Each number is 500 + 40 x the weight over its row's rms, rounded and kept within 0 to 999. Layers, rows and columns count from 0. Numbers have three digits each. The size before them is the row's rms in percent of the matrix's.

# layer 4 MLP up, 896x224, rms 0.058, rows 150-212, columns 0-111
106:448448528527513597567652518487503498429424484534511438532500496469428494506514536483412541523567473501516464465520525531547528440484540490538493510448480501497491514500479462455506552475498519519425487503563445501482444472504550472470409504530487579566489514567577507502494470493452472596492490481515522492472524476474508509448544466474
102:496520437532500566542533546502595483480494469587499417398498495524454496484544488515445503497505565521486502476583493445460525545485531388426450522534519536489473469391503507440491507514546505418510550543432526450507485482524521482498465451564496533521535508454513463472455484467501452521524484446450494464525544468461506507473597515461
100:503509493518541444493471525528452506579441503518535487549441514506402477447482493471534434519527507484541523538526471490407441517522531559490486528569532494532511501479529566543539482492497502477452547478423465462446522456484536495501528447448490429542522526502492515477539511493501441570593505460479523506503519478465439485534469487491
096:549513541543537454520568464473502531463539477550471480411515565399468534480547488466497566567504569553520443465484539490531519481595547484506449482545452501483462479434519525493530456469457502531490556505563454516541528570467455464506476443455466446359475465467489554471574496491539510549474497532528518492538520542532540493526450513519
090:555465484471492578532553475457493503430503442439469449485488537657490558475527525491437521525504482532472505553518480441526588511482465527432510494441518502517506521468488465527487560532562498554494489516517527510569510507510474509539475466450446468513491442454510466503554483478444469455457448477362557484471528447513504485476487447484
077:478531455487512487457451397499461512468502494504528449392473538513557519538471498491500513529371592491511523489551459591489546480522526480491495474528550505547604488480488455468495487479520457383504499520469463506456470582499473506488626479445490533449495520494464542508484443518565421493479548475544533455583503463508499469453529506501
087:557520449468576488451501374453495453550437486531509508492438475560414467512506515535509579539425520536555493480468600485492588436477528504504473563500517526513480438477413528517506474495520500477450523502521474492510516450539489469458516510483462511489451427554437494498478449518554562489463535505518513466478485549516518530496471455456
105:510476521519519480494553457480461588514459413487417473460469567469503533437511465447516517500463543529485418475550527494489520549486473488504500516489480404518458447465531480388531474519558481597481483511524539500474391600467556583524564572484463478381524478520505544473484517437504444591456519526569558478531446517506524517476451492506
109:475430471513515518523507469538447505535506492468429515529503555515503478482564554480515489523456495505489479458457467470463507480469557459516481497515456494549437508478510453501479436538519534447514474502472523546497479464398452522436525522499547420543453518453539455491476386476505493603555536556434504429474459478508491504451518440505
087:503501530523551466468526542506524447501561482538480519514496385520508582548495491501516487529429505496588467505524481531453474470471436476487535517522509455515453417532505577492483515517559458414387466490553441464528534435537428467451438501472574548527565498483495516476518487534466544485460449471495498525445512571498566531482452551513
106:452496478504569478565554460482541437476503460524479422446448496512481538448490496491550448538408585490525486450486476519555484572549527586488451527501506441492448427549485510491486383502504524576419503533611506442533457556462488473498430478497503492451439496436472518505491483468493497518427541484546556480532473482505490447560557562533
099:422423516420545555527468515484576440524499514500502486438514561489478599604413606516499431546546590581464615568466532477457532490450475463491465516491465490582469456546582500463465473551511479428446484517484458484528501469517525408508452536533452475527479508499500445515519475494474502515510471539477476499522508467500475486493480439616
087:522508485511515451433502524499458601483518491522468482511565458519498568540524521502487519512503431506453468442514551530459460439543507502501514445537491492496468557485438466509511573510473501548445520461476481528491528524505485466512489488487526575483424501528550514476483473470487416568514474629533515491575463416478490535474472469527
098:484496523476541584487547495493542497512518475554502432389552452507489531430522540464441535513528473524462463510516513500499551480468575511471467486464489534510454510463586497473504532553539531413466568496473489520551466510465536486513506538470544544535531524495477405494563477505532571536449493425513502488489562500508490508542484490526
108:479504532521514496467501466455503489502494492486471474500477533534458500506507486488491482490508544485453526497515474495584462489454436440508466551610559501521511516481528512562467526554519509471524515600515530519490546523475541531536449436444517485445476518569518552464569481440599492543526542458553450418532382479445532512455536529486
099:482459481426542513532503379472609548447515409517501516513598562561549497478469541553454502505543588503474471428493506474465553474429495526534495495533545472501531557513515498547443476547595509495495532526540464520505469525504507504445513541447548521522465444450464556499519442482460504506518542509470459558522504497517466419528571512524
089:550465480495504570502556498455533598519417448509486495560504517516482531570523492434476490516529545497518463469516528483475577451428480529494481527517440482482432535466488433536468526482477508482521508529476495467494420504509468455475531488474503458429525457551490386502494493560465419492539472527473498524439479500506546452559564448527
106:515493494492591506557510531533456522520528483486484486473571568514445527506534462425489566509534537487530589500490470472545626516520459441478455417525467464498488560449460550483527452490502466529482491491482519413535477487566521483483510477568520524494469471497419509500523512445495536511562458474453498478488475530472461506483545544472
096:469529468473476514526506499432492450548521519486462487552452499547486425508588485426496512481476494530503498491524516491449427470519483522528524509550453504468514510518526570528495506532545505592508512483464532507442497549463519511478526519519418449502464448553587500504524507484499455519482494492513504515517519399457605481542501434464
093:499556463495558495507531436589504452542562486521513454568468501533452559517426533490454459530486518504561528498488555524557456460462490508487528483477537467523464488473531620478500493496492487519491473508530505504560491458481490522498446498570464469543465494509470520509502477415500507511528419533510506481507582529492469530431528456526
092:478484444506530441521480461480528455493461476533449473477482505441420485520514550463476546558452509622550460498510531527500420519555525460511466578430490476519545465453463497440447513533535532487460500452560469533462481537486480502501462538471491461439426523529513511462532479438614454562514455536508496532456524492517412541521506443533
095:558562478475476471487495465491526525544457453459517550506474537460482482488518514524508542561506484499464368549511570514448524534459483498510504488564517535488508415466575514494502527538503472483511512548475551524497516487494479471495491508489491461544477419470471563470525500508427456480497407537455517480450495471453494519598445532543
106:522524511462512495553490439504471576512535452504508495478538506475501489471482562499441491446509564567509497486540532461451496491486494513529499511509473458505464525444523487480506495543447523535478503497521550539574499498462486561413437489450426473488465462537505487488505516507500469552508508455509469581597472557444450464497564444521
104:456541476535550557476551450530511513483482498509494502484400529499489526533551472435463490519519543512512522495485473397549519507520522502416430485529515464538518523562467553461520483552503438505497533532506466459454440527441496447499505558447534601508469554500476544472483513477504509478501501479500455428535490435501438458542535513528
093:486502482495469522456546509519534486498517446500477475426488457431480451424521478477490528494462480566592494530417525472502532518498555460469463441462493420487482471512555505485475484518517510578509534518511462574478476506479496575484479483455467516516483441376501555510533448485551545534550494436453520447535436494520499476538466443502
089:442500474455518445528566501418482543591502481518546456520535532570455447496541522492507431516488486574487437417468522498594481457474425515503472409534519512507493505453472432500511512480529518534513507535554492535542490401481515509460412514466526555464575477496476496487477436517496543526499464528492494557505437515496483486473527548422
094:457488457472577524497589470569473449523538500556434439417435488485512502548564512477429477509500559494448540537560441492566487458487568500469457459520501469541451542463546566509478542515450491483531574567504532498579493515495489511515500497498463509511508531587554550494548505459528463517544477465589470504588430479465538470511503451528
089:422481538522502520561464510519545476547512451531517515510451484487480551453487536526467484563483528546555506499495519460420520575480476522438529585440545496550448505488466593476501475489540502496475482494421531432542544447538483488498521477561527574562535460504492528461515493558436475483499466501415546528503511535517489502429452558477
097:459509435483517521535517471544511494553514504557517493463549508514397479502515500554433459542502499470526450550490468598419575419488503451471518538515471564521521478448448516584527466539538445504492500458420446614559513473480525513478442484475494511477513475508498524541480514491465584530438452435471557450496524471501489464421526438461
098:448503498442493475456550561492519490553526481535476508460464566501468457505483514380469555439465499531437593433492433487480505528476448517464421482485491426496520527533483511476562531494509501548466525486467534493524502484452472547455524471440492444536466543547410536488494439496508528467528488477532498424501523523493487465464492499493
100:501515505467530571592500526488505516420457474482533444472487461518485574507448505497484557500462444587564481431529482497538528503509563472438465452502577508481494448416547453471481449477520536523475484469599528450536511492517527440428548533529488517434533504470464599510496517438502546459538516456410455456493484529476481486509479505551
097:456467464463472448538464498449543515469483453543521476454493456530487452511520509442463527576494408539465520450535465541518505487430506509516528495418500485516479496383460575524561540486506469542442487495591540467491513482519504479535533542523527523424507479572535508505497440429512540492451519559526565453480449533490521537480447482484
097:514534447511541524492421475509508503454415375497512453415488522513536466467555524508460567428448499538594462473409541532451509520554454520545530539439543463525539521601553465489469517491621461439478477460554463475463490552488534562509469473526509505519468515430502497525509491498568493516481453480499516442479474439487482465538477493508
104:473508464465467543495504530489500499505553432534433527440493484470479539504484539469557540502516523529535400498497554425514511490587460533531459490559482504556447535477428487505440503467493523545454576555522549502432478511514613527438556509522547498433471521511497425508431528442549548509518498471492427470560499525487466566456560496465
094:518467489498494513561577554449583507404506454464455492478420477570506421494538570457481549530493483423447550499481507552523501513568541478544504540469486554464469430471498435584460430488451513525518555528551540456511493480468544482505514488541476455500444426528523512451433497583448464453448515581485491478494476464507526503502467533495
100:468466498561524511474531530508522496502458468483476471452575490533516518471551458520479527487496556606506423513491558522531532485522468453486484534501473447481512469456541492491452512475570524470514546560558434506501486549458569475503434548507484543459513464456543526495538501432496456532498476437524470465452496526487506526517502487393
072:467514447522490519530551519490468529506425460473491478528472422563465459523533551462478555501448544512449549452525434478404472528498475523500413528614425466559461424469542581463454435532518484445460522501521533503536446485499540475460547540565457535502465448571544540417517454477477522501506455525468443500538461457462525519490438540544
100:510472518449505477455479522540499467526472523404458502474522493514559444527541559459489528482493494483484524482548457438503503436502563544530483470496431438531459520436518559552448538526477491522472511557495532530538482513489458450439508503529483544476386528461596492491513471484497514495556418490473431495452611500452494503476492429542
126:483481497414512508498458482502479555504429475526508452475489580519439523512542460481490568557536499509447428489466580511590539521474554523457468586512542495516504462499489554453471510490555505442455552500517514495498481493481501458479512483452522483493547486510516537509522468443482467567503486513533493435546489541531480519472482475510
095:507497500492565461534533418526489549454514480470459461529520491536538476487497520480505521515522543473465562479454463494481427502451471574540539556453516444507503468539505538490423475499563481511520510471491525532461503527485493566495437483453461542540481497554422525432569482511447493477501506470445482453514440521493492417439472485528
113:454517503503547512522461552545564510505534484458493463433491484576403531476455568488456454482475523531524434557541518404533480487529459512552466485456410519524481507398511511558480465517462427482455513523571526528559504500478482471441506484524413469478446445533499481499500478402492519526571511498513427459566493484499537471529559469500
110:557549525409606528435502591533484482444523479498484450498527521457535518541477506487479500549502512498468483431515451389554547476471512554492465510485477514498476444500465508461550443533529493496530501590461517574483433473481451572447460548459527494566534549510539430511481506510488509524475415499472433473439452542472475443502570497509
094:538461506482550495515504480479560427538505497487529489502558537556440569420497587543478495531406435476474492546541479490444562444469496562528391499533479521500479481508459539475527494527491480524482481479452436551533505437506581567479523521512533495441490512484450502518493519416424534561494518540489502498603503516471497411463514407489
089:477529484522515485476456494553528484435463473462517461497458503449464498552519474413465494577547486438457539568501531487483403488525465392501544506490488538508460400499538447570452506535530518515455520503542561460513434523500437438530447524486535493433420472506609550430518503514525526509480453555497536576424534459512529515496454499533
092:558495505483551470462484372516515587487410468442487532457438532462499394491504483555506431503500495511453484508538542546468513457460478470454522503520467468552487432464562481457463458500609462557486516493506528460435452443494533495503484534468505417443499467504563538479506461559482480511490474579499510488481573467478525551549573492514
101:496524546497532509461484488499532540477473525528526467504547475456441447489537503407498518533490457592489394524453565527524463555472504498497484551509471446495501497511391490520496530545449515468504516500571529503586439528461514454484444512429523556502429472549487530502534488485453459515521491501480561459479482487513530532476444470524
094:521537466530511495536442472431542514476540492425512520489477512450536457506507463548481450494476469530509404518486544529448484459482436582444465494547486506497515461513535494519549497520517474437479524481582490576481544524473444465513519509472463541510562414499525462467509454551484502440467472538526488538472464506490548518540481478508
090:560467539488551462498536420556567486519489483487461519514502516476554607489491411548534563519470583516508435515546473517464466500548554528406464453522563471445432463519555443467538485514595503514525471530515494510495541529452467567499472526460535451521490520507472437496486518559489450490476431550494496480518504405482526464542439517583
103:449512447578546576519505501551588530508522452528496463548447459483513457548511486498511489496449495516512462462550495568431511514608554545474479449473524478483486500496631567473451543529494505390498536540498516522574479546445495528500502523466392555510513517478519562432544477484428416509509441445508500517481490506479521525489467503443
094:489524492519476557525537456409587515489506472466470485537484546475504480490442527549479465502626450504458500464486501482539466576436441506514485472468474485490514544535489473467459503515504541534485511453448526480520443492481517481485509507486488498595470435498452521489522477520520469509500401519485515508515526486453519533489475504529
103:470515492473549526416497452600538491520512481521487452468533499422492543475473493418518508543503465480548474488448438552366502557489522502451448494487512548541477531460545557549459493504489493560436493434474478485505483529486482465537510451440425544553451552451518574520548469513514469531525456557458478461497493507537467496496519522559
109:487514477483571423530541480573509468482460483496511446447472550499429479479479505507513532447455625487560526541536496490572504530496441420506449550554514502580498475487482525470535525519564482536530504499412509530460441466490509505493569545582462435485539502514450366476484469436522552504486497553509477421520503501514501506489595541516
117:537469458513603510527526423484452477490536507474505486549472493515476565472468491476493475519489530497512514501505459500376523475449505495513593447543523496556469489469513534471526500512519499488503537515409507497580566556455440470444481517523558502544453474467452575504576467461458541512537483552499473550544462543482538471477468466509
099:563553515478546453488493475458482485469430485547469528407509464457491489460544484456508502526478536520457470517504463522496603519513459449454461487507493446515490490508470472500519439535560512472488535560487416508543494547463542531542543448489516530452515539452506538452550500517573555506472506535405564477513482515523506484493448493555
107:451483545496490510556466546562539455458485483554444417452462458525429549459509508451475487517537428520475573516564480430519454527491506527489409511451468441449508464510506483451471424514480540516459562520551517484525476479481537447487482512544456617451410445513465576470590549496482557496560464505500465438550505475489481482522510557530
103:463524542401509559484461498492513551533462460440496499583573516454521549482479556521505499478487476576564485549447519482420549470531488556423563536490472472510455519434569544480460449557524532533476520485504507587504563489491524524465550565522528531491531541460500514504501484474478476528513505530488488512544537503501472414485475560502
107:476475530528466579538501486444500510466504445493459511425488493492445554434558527510502545542525484582523428530562539473438483521481442502446423504486500479526513482489498441448535455510482455479491497503564520547430525503480541465485502509567506492427543450529524501467472498448475473530551532521489468543493519476506545528517572572435
083:478501521489483539536482506428528503475428464563496488475412573559510518476556482467523501467452390455433524485531446480513501530470539521469446444587529493481429470516578560454488519502495523506461519521461456517508517560462542513480500510561546474578499486522538492508516478481535454537494438537528522466442452444492514611543511485582
091:461538474522478500484546500400458542515456501467487529454461492555521455512517484435479476456540517487452545521606519493562485490559493512480463453503555484500515553465436521562517473501458482527440506523581521436523486511501488434481475502500497491553472471492467509438550508414535453478485538466551505484557513464473541575528463498536
098:487466507507503521472520455488485461497557519516444457464539588417531489515497520495498505530510495466569532510474491454478509471538498456499462491483478453503465383529525593459517423510493520478573545483562525509594482566482454527456515508534467531456417524490445523493528502450535434540581477523519411463501519501500513525455447471543
103:530519465557460474454466527469558473578444502502554481532520531496499489472501529507524506555496487587515413496509529536443463517469512516475520489511543443533450515436556464485451496513599528523445554509501523520476483470481469447518480481475509502535515517483545485512564476502514452529508453504495531474441501487480555561579443497463
092:466532446423525562461466434482511488537526473484537444560472498514501496476521473482537507439522518484513527546485450521521482555496487549546499479561505491475488475465486480547529457509472436541511525590525503504526543506467503476438588537566418527514461511560504511435496466509529433492498501488518434461542515465483510464552489534593
097:486529506505482487531508514522564558554484504480480543534520550519470523427503497465569498556449507528504429511495568511515554451478485493498561594517491520559470527452449506557491474510468499499402497482455385469486445445518483479449560508434525452459482484518488504482558466485510530476469513487503521538507499504530484471421575458478
# layer 4 MLP down (transposed), 896x224, rms 0.0455, rows 150-211, columns 0-111
104:434524472529487526479485494540520490517495433548554507558462524484470481514585448501476511490467520452469480536472543503491511446493524534495464534524553538431478592537450504482519548516560489563522454568588569579502427520492475547502522508525486374455498420520515543498477525503515515480478514525547501442539526481481451553428489482484
106:508499435490444462520540523495494450493517502534529493471504494513506446472529463494408533458467521478536541524506483469508537539480528417505487555530510605527512518411490507445517554491565497461483510446502506497539456437562497540508452541517496555517540512485532466517481531462520519524481466494463450481564540445559487454489474542475
102:451543500487505540508545464532462542467489436519494518452456506572504518526463505522450498404450438515520483506525484508514503519491456493473510543550499522385540537514478433460467531483558506470510501579582492494543554486560594493462514474477441549432476482446452512478497496536575547490506500453479516488543494443472539487476543506473
105:446472481466478468486480499479463497545479517519507507535546574506466463444434526465502422468407499440487495469512482534511480503484494503463551565533447485498556538552546531484389462465565461536429486535469520507552502577529555497534481523514554602558455502550517472439531459568475502469551497470444472502501517494527472570566523481558
085:409504496570499500482436554480469477491538516503557513527494535353502463543547444462546521454495494452543482504550539512523375518509486502492527449507458437548457542548540534480506491476532511462449515510505483448462551457469486486482568493540562496568564506498586462472495536502558576509526498483528490481581509538436564478461568469488
074:460465491519446472563528605453525517541507473469476558590544534537439462450508528462545465480609438532505488537533524441544459522433498485504534478463427541443464493447501500603496472515479478581445473459524537480483479415518506472498443476551516472523536494517536519518466558481461607522507484501498452563449465506424504538558504496503
092:375491521472499540489523542528536492512533498475464480496448528453496537574496482468514462513511478474443546489571440503500498510560491507497473411414462471463510612506550513464474551515553502494567528541480421474532534479462510489576475551503495498547589454469489473474538516501467478478558453478516524496546470513494520499517515551529
108:506482527527556480490551510496506469523538402520470500456438488507495521486544517509514521581528508520516467491509516605489531436499501475409449588506510424489476475515566507444495471560466501497566503483522421571549506462521461458505529493521505537481490543545496563470401489544478496457512497479569453442496481516531550536433512519485
122:534506483488471472610469538487515473544511503520441518520506578491470454517558540526539489475434503456483442445528482560484464468507554487524549476525431590461417461487434532464533540487537507538489455463471555476498572449499512494532448508467484437500472525475503484543535470395471533607472539551486493470506510513483493553492510553417
083:480447481491528504514524422542518529546415496451566565473469563499548409462473507484535498425521483434407547549499510493542458582504551518514460513489490540572513525449507482477520531433441547545507460548473527488487449503421582507539502511525419489505484506528523497476446576561534388459559473495507483484492432476539440560513471415526
118:499512502423525461431519495507485508531462591495485444506541525478462482471504484529500506443437501503512506491514500536499478455479487527485432494593477556527523493556489523428536534584545511487431491489429501520480443501494460423560514507558535478548453535497538510542406558493545473536506547498472513504428490527587465513494459470491
086:484543536548529499484509507496441473450539439496504536548509473407546522499467474386453537501561468548502420451467543460490416577542511442521508466538566472456489511500494507470509508492421456509541502563473520520450415551552392502498547462546432484429541496569496520476563535545528476500513495523380421501416532509502503475538533519531
093:493470519513482590528534432506539426524489487532532533593459499474492457490437533485487435492423539467563525546478498469549553550498486487504515499552466529421461409559543532519455458516532463488544539530505523540500481486462509461508517491475516480451591480485447461515490479497543559438523565513493476442502516533516498411542420512512
105:506486465514504501500471504520495498455513557495513416489501491534562455452490494570454566475534504488454510498456499485504443474484530494538428529424487556435525508457549431543552467458449526522517497559483582498513443525519543467504565501558520463527573486496482458525525493546512432498484505475508516506431481439516531534493476531501
101:559422447536484564522499495539522499470509490494496526447430601500548550487522515465445502561478492491482489572466597473468531545503512505468490551453521494511490460488534489459537456502511556513484508482497555478468510497495463449443489529500465526602526490502518573505466549500484499469500532565434516502577497537445502490574563515473
095:455569522526442557523519558466536497454570502484475546476505469464478539567511545499512481500564511436491366454526546513504510420562531420456487447511474507479516495486543544529515516431499497496487484454529537489536546432574501477430528471434518462431484539546505529536497494531497507471524511491499507515523488496440474530408559506449
073:503471560558537451486491459467513461443503584490487523505470489439520477510542522522526519515499494462481510493548507528544441470532464520527531479451545488483479515520509525574560448474538522502577463430474518512488569541498528492567499478540470566468453517465552550537469482538605615439499499466486492465520473440536518520468448494514
120:554555529510510539468433473502480497498469470508459538509475483500433477530526417505510534525522515479417494514500471494497526488506588553454475489491492536503400563455528602446490510567486628501510533481470462486570546485455477481491473521508507396444522521489493494541502472416396511475458555529526530529492522500514522453455571498501
098:443479562551472506506445535523468523498506468537482499482520530402459550525474483542498455553476424473527477458543523509497585534487490519461534574462532460568475497430457447470507530400427485499405487450529444475554502464588470513440518515472535523482506514509465554549490529536442501431509515531522546561445479582470471587459495570480
088:484474535491589521499485485446506548469468461505448475422473559434490462454459413458510519458503448597539461445506480496489529529455495528547551497531470547519524456434475446614565476503445512488513449501531478462460443503453512545490539462489505455539518526440485493512510541511572469449515530544512525555549487476539484490577521463431
101:511561529459482565434450526558486532506565531462555471479522532600563410449535493463466434490474454415528587463545512557472541454635504504512509425482519447481495486528528495520529473502536506478505517499418474525508522475570487516519535428536471498500528505420597490585459495525459465527493522448490430489546469563461540510478504469472
101:523496533509528473541429505615550507518486508498498472533500500490497525495536538413568494481481462521510540475525449440518506534532489511503485474427475494547553482472419494506565517506465599510559442466565463459534440481429494510453500473513506515521483530519516490507531486496593495396487565451512471448531502521474502416463455470482
103:456446514504526494506501444482535495529491416526489449446550523506484484487481498502506486471495509510490530506529453443538474591483464480521554473550487503488515497523500547506531518559443467533456476543541484511490502506452511505450443473443542389504508458507435523452525547518511482495491505503517579479540502496408474491486552445533
119:511510530477455423467526500444468538457475554477542396509502471521497470530548495489438488501551492516480478550509522528525465476506495527513571508553502515454511494494482545480439534466531466518446467535544554508484447520515479472517542515418436456504423538492528540605491417501496548521539496499542541463429480473531458432463511504466
102:475508549424516464469459490490488536522578550423472481477497510534502477523500508465473511501477486513494566523517494463460505568490484487489578364550515467515545488463475468426469514511512483493465488504488504541452501586540527500530523490460467540550489534552451474528509572490464514546428511537486545564578543431485482457607484495577
087:564495496563486574418470507561549435520500596405494548521512514475542435532463557479485474442520485426486494579528428569450599498511557486530444543537472527549474506473506532488536486507546463426464488562464494487467489535515439486545599497459514483514488536494511485536498506488463533546528479443472485529443524514447585529532430512559
088:552506450514490533526464512559496528493504510467538509557448471506451444537493495488452456507467491543505495501473501488597454533535466482505555496566548490519512509437477519568499575561519543529475422447431516460538581448514524458505469495515501512513444431562483448531503554443527520487503519458479502501465436488439540504535523495479
088:517555483489493524452488513454486532519425527539456487482536460511487457551514538498553480432464506532488529493509502501559484459525521470530497516543477505452512462489552493542490503419476550492535548494489412561512473574459558517468498521494514546532466513513497485571498505549511482539473518544604399451490476483526526558548493423500
089:515485491444415514502551528533495525517478466420480457479465438458585482546486467546542538454559449457480463524522453488461468582496474505490435463543453493470565449519490491465498556475478590488463482507542578519462546546529465482520473504449478502471467544443546454564493505541485444504570492506458485538479528515423515474504523527570
097:493484458459515518501457427481510514434507490472488549470482489439447490522467521518480458509478541476510402537510512472523569538563544461519538499534496529579482562528464479455518589467561496502570539503522478489533498501458487526527573540465522521458458531533451517474491517484449498563526515507498534508341527481479505454487503508545
104:574501506445452531554548451480497493509408545517487487520490416550488502615534508490481567500486474480451499500567557482508559547448531527528514439415491486513447587485514532577526508432591487498445463471432487515509551427465541504477500460507501502473602496479548564522534417450460519510406487458490537565526496561473545486470485482566
096:566457542512454538420557467486464525506474494431449492582476510541490533479449488449547469505520501493541402550429467512490486545540497543457473540568503479550527479531481481455501535534500610487532429521479484470470517508477557445482436502483495447544484504482511479478522496508481468483477459529471485444455521467537509489473523528530
103:468485507501511495448571516519398486503532525520442450482498501539551511550507452453488505489557515453511572522522411512524553516501491557496512462502542501516498454459443486551520522523445533531510450547503494465474565498480469421499483489453430496525464504472445496499542512458439422465495463503522552501557503520611481507478536521463
109:459544463504486504494527518442487489519478431492471526577501475467464490553516515504484605477534532522540486493511484479434472525474524474521445487550436404509476501532466574476478564482546557590463515590585498528450426537461493461518455520489504529581529469498531518565455468549525580439530496450569490509553474407528463518489522493498
094:509527524491518509497477473486421559523517492513501466521573568400502487473472521555518443500532455494507484457477469451519523534515473445490539464544464455558543511499509489448486470529604449553491509434515522540482479515556476575488539534440589481422528487456492465430574505467587515536494490486500528490541461493483544488487534395514
106:431488477482481526439516512467425452531489510511521518529464490375494482537492542548541471542518433463543482559557492448521448524512498544449529473536522506545486504487565465510381514511501424448531517540471495546565477571512533508513507492407468491550535455522490440474519436507580502449505487513463516533551503492524533475480503417549
097:522511493479504495482566494499492465550471422487479420465479487544460481479491551424460495503501595519478505465535503525451506518492508562472448490497475456560517375463545527491522469538553473476445488555546552530499444478434499501416516500548465514487550417521529465455524462504472463544512416496493473514536483435401523507484429499561
097:495552500470568482510539435481548554517546407540465499500491502459520552516491546554491451578460541499482496539428500530517502559486510461390441481528450521518502522540481488524473526475502432447539526440510464452467465523536520545495543492494482485586599466498531452464514508472506579481539492468549393485477484538418512500484541510477
084:486443479533434447499496520526481493556477503485566484495523510509463511493504530501539569515530511508486497467496434514505523507487535508527488507504534489480511498480508510465546522470490510507474536412564547547490530503516495493536490494451503447520452572495501510445456504505481450490515501527487500513490444481761483528510484532547
076:513525497440491510526485470457573511466502567465499563493550501546556550530494564510457487475390444480530535495462479445533499529452508496464532442482541508499458634479508478455499537433497521510540472484566518472484449507542514459503456478454484565520523530495537510509556471424540477545534477597495487519515532557493531461546584492508
123:505492539447496484477593459516503537588504458480488485515518550493522543558553540412481537513465475464515480464491507512502434530469475465535464449553514580460460508444470488496543558490534511501455497487522512477482494480510469511486499502433524442540541461424459503458405541455498556526579469484587440464541563518452484470430541493467
109:477539486441514473442489542542540480548471545454467460481554570461524521481498496492437498548454492502472523410496466479565520487490464480518476496454443583548460546548516527466550482515491501494466476573451557513507460454496562512520468507483574516465511564497546394495507532521520492527508440549585456507452500468395487509410553604525
097:478480436543457478465494492454448491479476513500479502478506537524635463541527490512554499524500466540487480485562505497486452574534522507441470464477453386463501536514553507498534430509512567495593530589607572491447426560517468497492452507514517572513511481498505549449437495480479502464525496593514469541458530564486483456547532525509
090:498523539530471493535514574450422543494531518523487487579518485535545496455479515498527496430514514579529425398513516484472571501428542561464479531471500476503504549550471505475549523510488493490490478548538513536518476486490557538467541535522507474512554488510447468604490574548489475475491551484503448430537467481448548528434568467537
079:489506596552469470492523479548542408500488530492448499518475529509491518505536440471443557526472463465539518439424467485504492509460491487522468474533488551491492644526478491559501551508457453454501498587572412527557478481513491485465601425433513448421537467545482463556507540446467554492551487496470480481477469468470498536527519502510
105:464537465487483462479495469437484440531428560505551499543508547547494547520497517516538506536525441490524528573508504535530489458475500488464507549478547500505466466498474537485455525563465559439431453505424545486516568424445524516508509567492485472525473576492476465469407489596481479543551512514475491493529461431685469563486535498485
107:492430512430536516512512492546446505470473496538462478537558465486410548509506545422491512546495497462525629459531479477545502530506575440577491474425499477526464496499473505527519486457472495497532465516505525456505452489492520567486484454486551442520461553507520504545525554470498449548500508564512507420516509509501438528459511556555
085:594611478528429433536564571470479551478489485486561591517450523540440562542518482547445513570558506503506546482511500567498495432517498555445493498477571538477504461460513441462546526465515533557525502595460538513503503456517546489515466486554472477496491516507499476489479480480509501447460441486517516601513483484511453511461500477440
111:521557481516503530502467554528515447457484534481524450566453497499534496456540509469491449545444493475517457456547512448561515533543466489556479510470446488580558484494452536462483488413505578531455546568425535470538534511616533503580446525465436498460411523467473490491484480533489444521460526448436472475529548524518493561502468460565
089:519535574515546416522537531482478542482511495503501585469517516413495525512531446446556526511468536489500533513526478550424498525485553509464459479497491483504503514532477561517464534549522547413516497379459472573498509462503495498509560519459452450511501511473505543461543583514426530473574457514473475559561491462524492474523521477417
091:465552473521491512496550495447523507561498481471467536393488467442465477501434488544483464481506480429479483561581477471499528557573448524551501449541510485448455438565551518542469522471526498502505471457507431545498558554478557472492538552514471574485538474494529561539461513446514518512448516524601567485497532486431538460535519488501
114:494568515471569524568459546485565466461510552574545542549516521439588522468531429529498469484546487519481444478535506542478509452511473515399474495482436489458464534484523532503521530434588480463495541472515486510493459446578516473542584509485491508477483533515551484486400506452524466496534469461478459430512506508514502409545497501367
123:547483497528570505562550475425634448499505502525490484529491515507555603522439429508439501484502546536455492530482492452476486508466532427550522473493436445466543542526519573472521501502450555473485536453515487499473488449463454513506509483456550478579458459478467506559472492471439467565460512506463481493510523531547503510504542546465
095:473440457496469507503498488504571511494520455456547528524560464506493484511511557502519518496429499441474530524501515445524398484534493497516488475500443517485465528495432518465488523513527459523514533532534556519551501503549531412502502589502461511513505455490496494538388431467519480455444464484536373571514576554530460556472472478481
119:503503446532485466484423615494451522524531484501478460532474498493502495514495511458558566457523498445463528515607535532505521522478548553532506457520520478507517480552466527460474482466563509558475552487503550471461472532477498495468505539468511448471481490408487377495557484480467466506427469561450507424529531539468514508535499436491
102:415502557473578591453458615450507538498521477487458479548476519526510471543486583505558421491544565537479520475486461564528512478511512502510486516450484453473500556508523519497491518454566497422529445510535516532471544423527541525524536405547509508533407543561568578447534444534497500576494501534454512510475451528525495482503562553438
115:404498544510517550549531496480540421491537546505526482505432426504482521466536489491421456527494488516516559531501511514499463519436494473500468438527515446471503531439482459420446512554489471452539539510505527515469572468596482496467530475555510477500555520487597480454480533432458538532489533465442466449581594452519553476455532523496
060:536531548509487453467530522545462495481563612495514476540518468470504513487418514467436485543505481510501518508527505494467498428498432546495554543424495538520525487471417406545493520549552475492476543451471533502492488476517486505475460522446466542472477427574438438520492420493445503433529562497518443486502467551541508446493524516494
083:492439478474493545562505510569545469494518489529481439566507505510492562519523507552507536564525466511497478527368477479467533513469461551484522473501473503472489412482556549388524526525480490449541458508474441567459524482517536485530503463524467508479472491498537540541436456494479473517486504541508525528485425493411479490486486457502
099:539443459534478468476467500464479491467506483568403481478551523539484477463453481512566500492557470476456482498472526509462557495539583460474525512455551479494554510499505515460486601466521619510509472565505487442531485477419483497483483534424500505508504520628483563562467491460495452469487509491480474484457505503458533515480547482538
121:417470470493548517501581493497484472448448489512547534479481454475415505507514511506480499474472510457456487500550485515538424510570533484504517496481532570442480464497439503492510547471474525549487459584480442519527505550537481535503541510483515483496492523559526457417502484483537457469493500589567572538535476448540449458468518542520
090:495512483527471484458422493523510559515420474500493479458540575526455533538549479557496515527553509495442356534527621443453472519579469500490440514468519498473543589516500490506490503482537533427481443425499484503475490446509548545578423492428523483544494542521482547552577481507499457533537479464443496461475523483483428456494513524505